Weights of a small transformer language model.
Size: width 128, 2 heads of 64, MLP 512 GELU, vocabulary 2048.
Training: 139M tokens, 4387 steps.
Each number is 128 + 32 x the weight over its row's rms, rounded and kept within 0 to 255. Layers, rows and columns count from 0. Numbers have three digits each. The size before them is the row's rms in percent of the matrix's.

# layer 5 MLP up, 512x128, rms 0.0603, rows 175-225, columns 0-127
091:083135142128121090166131126153131129141155132094161125194159176121099117154172121091119102168138162177174079198134130090070114145135133141137101152153153180200155114192224143113141127167176150128136073212126088059174136156178120099129092132120144115120177126181125175084121177097150129114179143157098113136148126131159129123167126123128133133126120089194181127134162134167119145102106
105:122093144096117102130148098172122188117167167126128143178057120165137148107109067138149111189137176160088149110085078137130172126178160131106112172139130131103126151158103160119134100139151146153084131137104139115179082097070146151134121192062167158177091123106108115145161196095102147064172124128081118148092154189121180119136110161093101116116118058153073111073136149132098108172098
101:106107118135170090130188114162091124103092134104076078087179112071175112097097122094103062117135097128190064105079136115133104078180100093183109101168127075148145137141152071144111112148084106150150123144087139086115126123073121115124129079088085102153090108089181102122152087106113109104149083118081120146102072104064147094107074158135106117133193133085121091178137124154140140134126
106:139128202093111104095163110130153080129168141152119126150181167105130183113192105168145060154072098109174133168112144129078103168177047091181111132128155108135134145100081135140112118136120169107108142158135090097107116146175160131169108095199140170136077067102141162131107141093076140149194174131155145101102133128096086132112140112142186127165170111130141167130083147116157153145067
092:118150112080101139101095153184105126184157097088111086135158147106106142132085174153186148174109107107089172140117139124176188130150119150097163096187166116147122186091125159097081111096087101169103120184126101187085140120100171154156147150148103131119114121063125141111119108149094141124121100096136164131104131086072055140171125068093138178153136204142082145160084153129171122169163
081:168090116143162122145166084165127087142136055152088114138120159149143103117152123128127143151141168118092097143131125106106135031144164133154121167132131118128103102078174139111128135173138141134096078163059101107127092162153110138142174082106154094101140132170081152105178011077066124137115103057084119092128142118095157165131138096134076072123174182159089143103159116150147121128101
092:117131083174153080155090100153120140072154120152128122179071107050143084132112072135111109187186151105113150142114094104130150144087113119098138091144059160101098173130135127163077144175137137133174140081077098164183131090130148091178133181129105083091109109142125103151048194088143119095124107092166124051117108150119103144098097081139144086138099159136131155121125095091124141159102
082:120187129151145136152099197105082137126110107101133122136120154108125137078149116074134176122157189177132138102177125082124183153101110114096112119129162149138113149135167093115190135152122194105108145127149122116129176114061165118172168186166134111088128171057166123177116107161183126244141137084103172117180132073111115109172131110161158142114156103197121119146118130137145138156115
107:137152088145127115127141111128156101184218083173128110158164172118130114138119094169124068167147160180180130114145157134112220125123180175111143096170135132160127125165121094165134127175112157151140146171092123155107180096144169178109183135128141099128155118121218152144097147162128092110178091119112153149178111177132188175095158093091152088076131128103156155153087086104124131146129
109:101148153176152080153082165115186171053140105135118176089157163128189075134113103086110111151133122099106119106120115183099158095090104124220065144143112083125172092084106083083113140129092061097112162118118090143101109188117171105151141112130122162146099136101154164134133140068082140159168154096172117115163128119158155141119118106153103079139145147042097121127121087123146109171125
114:136098138138118112160132126201168174065167148111145106201142140156135178128126074126130173157138136136114141166113114159082101167190158141126141115185119103035119040106141119118171170124117101097103126126125214116136122149074181124145185139116097136120123091076141149101138111144150141126195097119127143126163107143104109119176161170133159126148186133113092114107054176110146152093101
105:131090163178117123175155128117159089184131160131115133144163139088105165175123144143169113152136128121162181141084166192134094156161107153147181133130147136106151138170168064130086150107116092132084127116102161185157123119150141119243105112163167188198179151161138135141119166099112090146160145145152094119113151106142129188089187154122168135145195101142101108168163163175127115144095
102:171124108108105092094148124129080133214116070110116138123127152109079153159189182150098120207107140135147106122131116143116139136107146153128148147166192158125112145112029131098118104060111136160121153098180147179165157191102148105143181176174129151141105133099208111177118084131109121154107127081151096070156119157122135097132101117137203103146152148123144063138159135149130154149144
108:067120132158112187126118129123097072114174144155092112165135222150129188204124136138133138201083133160178096041105095175139133166127187110075097166143106150125164110150126123120173150134179136152117149142103143105124140150138167117126134102156149170158098147083162101120073084111149141159128116091119132123128083182091163165191138111123123136117204144102124177154143097120111172149121
091:102158156158095108138107139145116088071125125119134116130159140120110144090148125134108089118088160107092159097099090156015142118170117092182093108157148157072137098145112124117117115130110141129117123150152082127148111132156064151151129129149072173135153154157152141099102140071195179025112175149112137091116082123086123125163081203166152095229154106134097093130120146108122132136148
082:131147149137146079133152108143107191148135158132117103151184128129107094101121137133077098172138144129137162101147100066130150143114107141149126124120154116145007116150119079088093082107164088160113109142112095162141072209113139152152081194168153175155122117109122173129110195117155106186143122126158121148153128109095083117092178151154130085201149120152177106113181126161111080184148
111:130142129163118073124135124175120130112089129109113146129130151118018118140171151129094178069146186143110077105149076118135107173134130132119054117149138101153166061180163093118084138182122198143119136182075120186145108125079125117125106093112184102111068128135116122132118158123133162158160177113095093156084127109171101057097135137102133142164100090149108161116097125177102088155106
098:157144108102071126161162147167121089140152077130097102129142172096106170139164109134181127137155130080221118108129140091158118126133164140113146089115131166096142148169126121030141173087107111119076147078129122072114156133183184120191135111133119145075173146084101137125085118167081095152079101094110070137146184152159190089070138105077151120111118166130149099097122149150146108122115
079:108087136102070147093212176143156156149108154104080125119136141190079147177125179125112130118112142147084115120182070120117099098106171106066136089162188182126158154120149132106103113081191215191173093114142055138113132133100097105127128126118087138128086084123129078147135127151170180146138104106098104162082115154137120107119134154177129083161180135145160130071132112107121141128134
092:168080115159092148121108113105140124176087214132118120122162107097120121084136105143127082146122150114116149071100095139123189124164140114123085146191159087123100086113069133132126119151157109175065120104119180136128126150072116186163166094161101115145097131121116124110186099125209166098144136174142163145110103096029108091117131132053107070097113109110174132112147107090157161098153
104:153085142164109149093145162107142134132165139062134121129147133113101131047129183074139038093140111141108108097103108057137106154109155124144137087167094118111092098168177100082097097068127177156100064127125104187139147140123201138106178119191124085144109087078130168130115101134127174087108123134170084132137173157136098108165166136121133091140128143083097161135137152140142103152056
109:076105164188099110161124145194178135104174163128149097069134158154121078141088107109129070175133177118114071130139149151122119166096172167122157123144196157089233115199161097140093079088109116108138115126096171095144165101122096139144136126110115115093182147141108122118155122159167097124157115104086124146157129174179106125149126140118132090102146101067156179134145078135117179174127
085:095180149113185169130115149133145075098084146086053102131159145135071125119180139106151141160099160089116083128086072126132112060191145194099134130113133151132089104092140093120122171160116163125129128160116110072148116076096125125126111159122141149166111154127156149126100061129134169143126062120159153087145159113109106187147198137083099139112137089084123081144095083077187103177117
105:128123085165084132080084140148138111192106091100168110101132140091094096140119197105083137130127124157125108069101137169179133130127121140131125102184167174156152146144087115140061132135142088127165100230146127176175159096151162121119162105111138094103161139181139099119149131133071127080123178100107095169098156138130132107109140153208164169187063130135083185097118135136152159152157
103:129084142073107115144084123115197047051110091097112154160177153185085085133136155105137115123067129134118065125085107075147112124107130073105131111137149133128119162129173111200139130108175118100117100161121132129161053139151104116089064089090100149125148099125134143139133097126095144128182135143102100143076133152152078110081136159126163121123102100058133104126046116110154078114161
086:158060122126179115161075080138159062133131105136081162136133113138147168157065081115120145116159112139105119099094117141112107115106101135120085085176112173102191117116122113169179099150198141095155129130172096135163082083095114109139116105076162093167132148129089143088112174112074111049203118170117129147137151128141070176116138177112159058148115158129136156114102136123072152166134
083:135110126173096121116126089114151070083156032134126115156138101139143113062081151135108140162122081132143125139093062216107207149143109096102106107115112177129144169128105143137063141145142147149129136100155102129147126133121147145127152158170157078146137137125136111120161199080195131198152126124093099066149107134145133144097231114144113124127095126122149133092139086103057144166111
109:145120054125157118094087112133087131068121125084084122195120100097160185061109077110126130135226122165090140075131097116162161065098125129163123132158157122163142091182061128098100086091148143152122159098092091133142128137117130115060128050106177199123120122117098126137160126157134197172138095185151129120157144125154148096122104148097104144149134164124140137142115170143127122092143
117:050048163115095146124183146138114122093171195088139086099127131094160123128128158108194134133122138125087199120173098171152103142162171121115151146125143085063132167166074140141137117143097140067095166129112154156088145140143114108145121141147074137071163124198222144158118100106128176166116167117180113128178142113143104182154125138131180142125173129102139138112125148117182135134127
120:241232092129084097093169180116141153132184123131148122115078130077159165067122188096168067190200161138092103130143121120148132168139101172137151088162143072174140138138165125156122114112126167134093116160103144209094140150143103109154113150156128116114133130123139154136112091147142122129099127152092126161147126140127158178128158185136146157143125160093168142140139092141149129142074
112:172103124153143134227095119132095126106106155178144135191119119120166146151084144132100130120100098129083135066148127095142089126080140152126109113175166108098155138181182153113169121177077118158170123139116124126169118130108144080092172122141116102154088075038149177104171124144090127085116127172108075142071137105151164111146167094130060141076103118101067091124130157152158081112106
121:176078125181098174131059078150124109120158086152069115162097067105152106162146188125105151150197113159149153125090078116141117112158149122072106185197114088081101124121177114149088104084126081110088162142124109210081108137183156070154098151155147112133108095100137088140109124128131152123091149140110095122099082138129084119106134137114030105160119111144128150130136129107130102102132
096:114107196099107161173058142118112107087098149116128154122096120142112197211102117089128083160096161117159119154181058149144121173117154139096141122117103203145064146142105100114167129165072175148194162153086142100165124176162116102116142114102113096170114135129095151135082088141139083095135081129111175122082101124085117103110126122091129129142108081150109179120062164114141080112105
106:130189107105133147131106087117100123107093089105131155071143156109103136160122150106100092157091082130101141116133097089104124072172124107101146129137172115087150092107098046052120157163120105144066088133075126114140154186125145136132141072113105136198093098118147142121139135152106118129202071131155161096084184110136095058140120111142148088130211118096139087143059138137142089132183
098:154149189141106137233165110130150179138148118159120180151128064154122173078175126084122186139141155167133155158108094139111112133199152141106066166151127082131111138172187144148138144126133181098153161141156137130160139176078129138129149137222171126137093130162103117145095116149106179089153116137136157091147169148143196131111159103078150172063139117100159123127094157124152101136137
118:103162147163174143103094158131163133093129166173122194097195146170133202176127144121132129132168153180182116166150120148236070118142167114133145075150143099127163164138182101158144181131132145200101178127116114162195149133144132142146174105122188106146116211173156131101105142097114135112154149133100143158105123144120138096120158105118141164104132178120117127160132121149117091181095
093:112168183165114130099066122072141176130176166169113149143124179045168150178088131078174103166105152166173153116113107147060134123158129191139113085144184139160133117146138160104147161140181134146089136149093129153117146139184086122160096077149116130109139134184178137127164192110124117129112118108108175151100131131113125128109147137131145225134178157143176148113158175161104141141177
109:166108073104137090181141113124173151086196153120104100131149111103126116131116140119113098110201121143067159121136111127143195155147166130152141126101125124077084139114162116139138099157117218107160205116136092119145144129118095114084127099134106073138117139125145117128149168150126132131143127117138142150168144150174162154051101110120189120188191033109111045085073172130119147153125
119:106107156178133080159121128182065146127173177103086183172158109119102083130122153087133150132133109219093089088133112147140136121097060148074138130097123167152167102180151096130139163107123148156154088130158130181126105196127154118138178172120172172151139137117127097106160103121152165169137071141149072168127073090118084126152118067101098079086148135108114130145137162196093133124149
095:095144146142093142168125125131156085096105134142079151134115167121131080086152129138135114164145133129117092100134108074153110198099093101130097100112106190165140148079169086122125051114119153109107146115117140137111094109050151062122113115174170174111143127170137052120176087151131138130119106086103129127117067127187175121147146164103147134108099110138167149114184070172127055154040
093:096228121102167149111098088122155143145138116160137155136167111086042165143141105099132134154116103105113086141117108128218123121121130199131160148123094191127144186140145139114135104205172101129077243135116103070123116142137126132153135120113140120126096082118134133125157107122180125158128097136154127122069115166144120111122143111141147077165139156125075115132091078123189072174127
090:139119129129119138076181127130141138135165137158083084150101173115133160085171157172143146168165159067116168099140097125109121139093118192109162125145200119133158146118087136209111136140089168109139231160134174196138143146169113124155132181148115088138067139095153158155114209116164139170123136105110169065134112135113135170143145131169143176149129115119141106131084064097112143119080
102:107109113058139144136137167150129152134122123158046082124174140123115142101148142098130155132117073152049102088124099082154126144131172067100178171152133124123163106103146137155177110138051100159146151101102090198113120122149141132113114175155186160097184135120152101111171143120127125075110131160128154136107125117182159103125103136150059180091112114195100074094077137162087084126077
082:183163178113103080119124101094155100136142161199084118161160134103035067193110125141094114099178118103098132127128164136162158137069145153153093125164092094076126172131134129116145158104116144154118120146105109153156104130120154057160134179156136085126133195105124115111116113144186165181056182114150093146138151132122125167097125134130087118107107160111087151129130167131191101090203
104:092100084117146071085118145184180080122126119142114106066116104080143110093085196110145104108093088131109082106099172123129142171148082131126092138156132124172158138185155125152120051150110140120059160133145114143184103135162097205127165123188146109131117109135088164121069140143150134075106136083147167180119192153063098139105160136115129077166140126100106122117122078150094098154128
082:201130125195150101138124115206131126105093129117139120128086106186138157158192152083126076128154101125115085173163113118105139128192125124100099137131181148106157117129147156148188118194122102093158101093107127104146163144150174096114104124157129114120123165162125106117118154210083130195134162105155131150062129084146160095083113143080170106108156207127170157147077100092108100147092
077:107102106104144095107102084094152165104141140112118136086113140124087143146146114156161084122088057134088113091160087057161127122168119089142081099120139156123167148090154162143144172170093111109108050142103088128158135134071152160161152130139102078177197125107101124069117159113160147165175093107181183061115086120103135155109142154173150101095051140091178108104163151140140091153106
107:133141135100156126155156084090112146152154137183170087153080101069183148137145121091150099106112120034112137105164116155160143078125104200103125116164158113159127149228122102101161057152142106176101146158135186135165089075089158131108116199168156143162125181170116126120155117130140097119162174106112136132128167098170147140104140085143090144076105134169129113119113097160126109187123
092:086159147093134057113127138135090088131122133191168099115154179144140150117098125109159123134114111122180146082149154106134117164094156081129089154130149104093120118123161156100177092147133132150140102187151128118146132135137054144184114144122142088134131133181150122130112131142215159125201096139163148065080141119116082099147190115208153111149227155151120092139077121086079092135158
085:142144127105109172103168155127144141131151087115183145096158079068114176164128168095094127136151102180132151153098107128141131080174186151141088119120121070093107164136111111093180175140171145135104088126104149123098113184136122107126073126187093103116088083118180151122180031116188132137172123125156139084168163118108141089116188156132064087160093134178128074161113105144149144113145
103:123183151146115106138145142107147112133165089142156037131125145103088147142119129102147086132103086034133140159160122079117117128077098098118145128145155096122081120121059095165144126118080129183235069115124137102141137100078133120178126144137172128150147170168094097109077100107137150183181140096161139148051090117114124104152105120116158083152121122145072178141100140139098171165123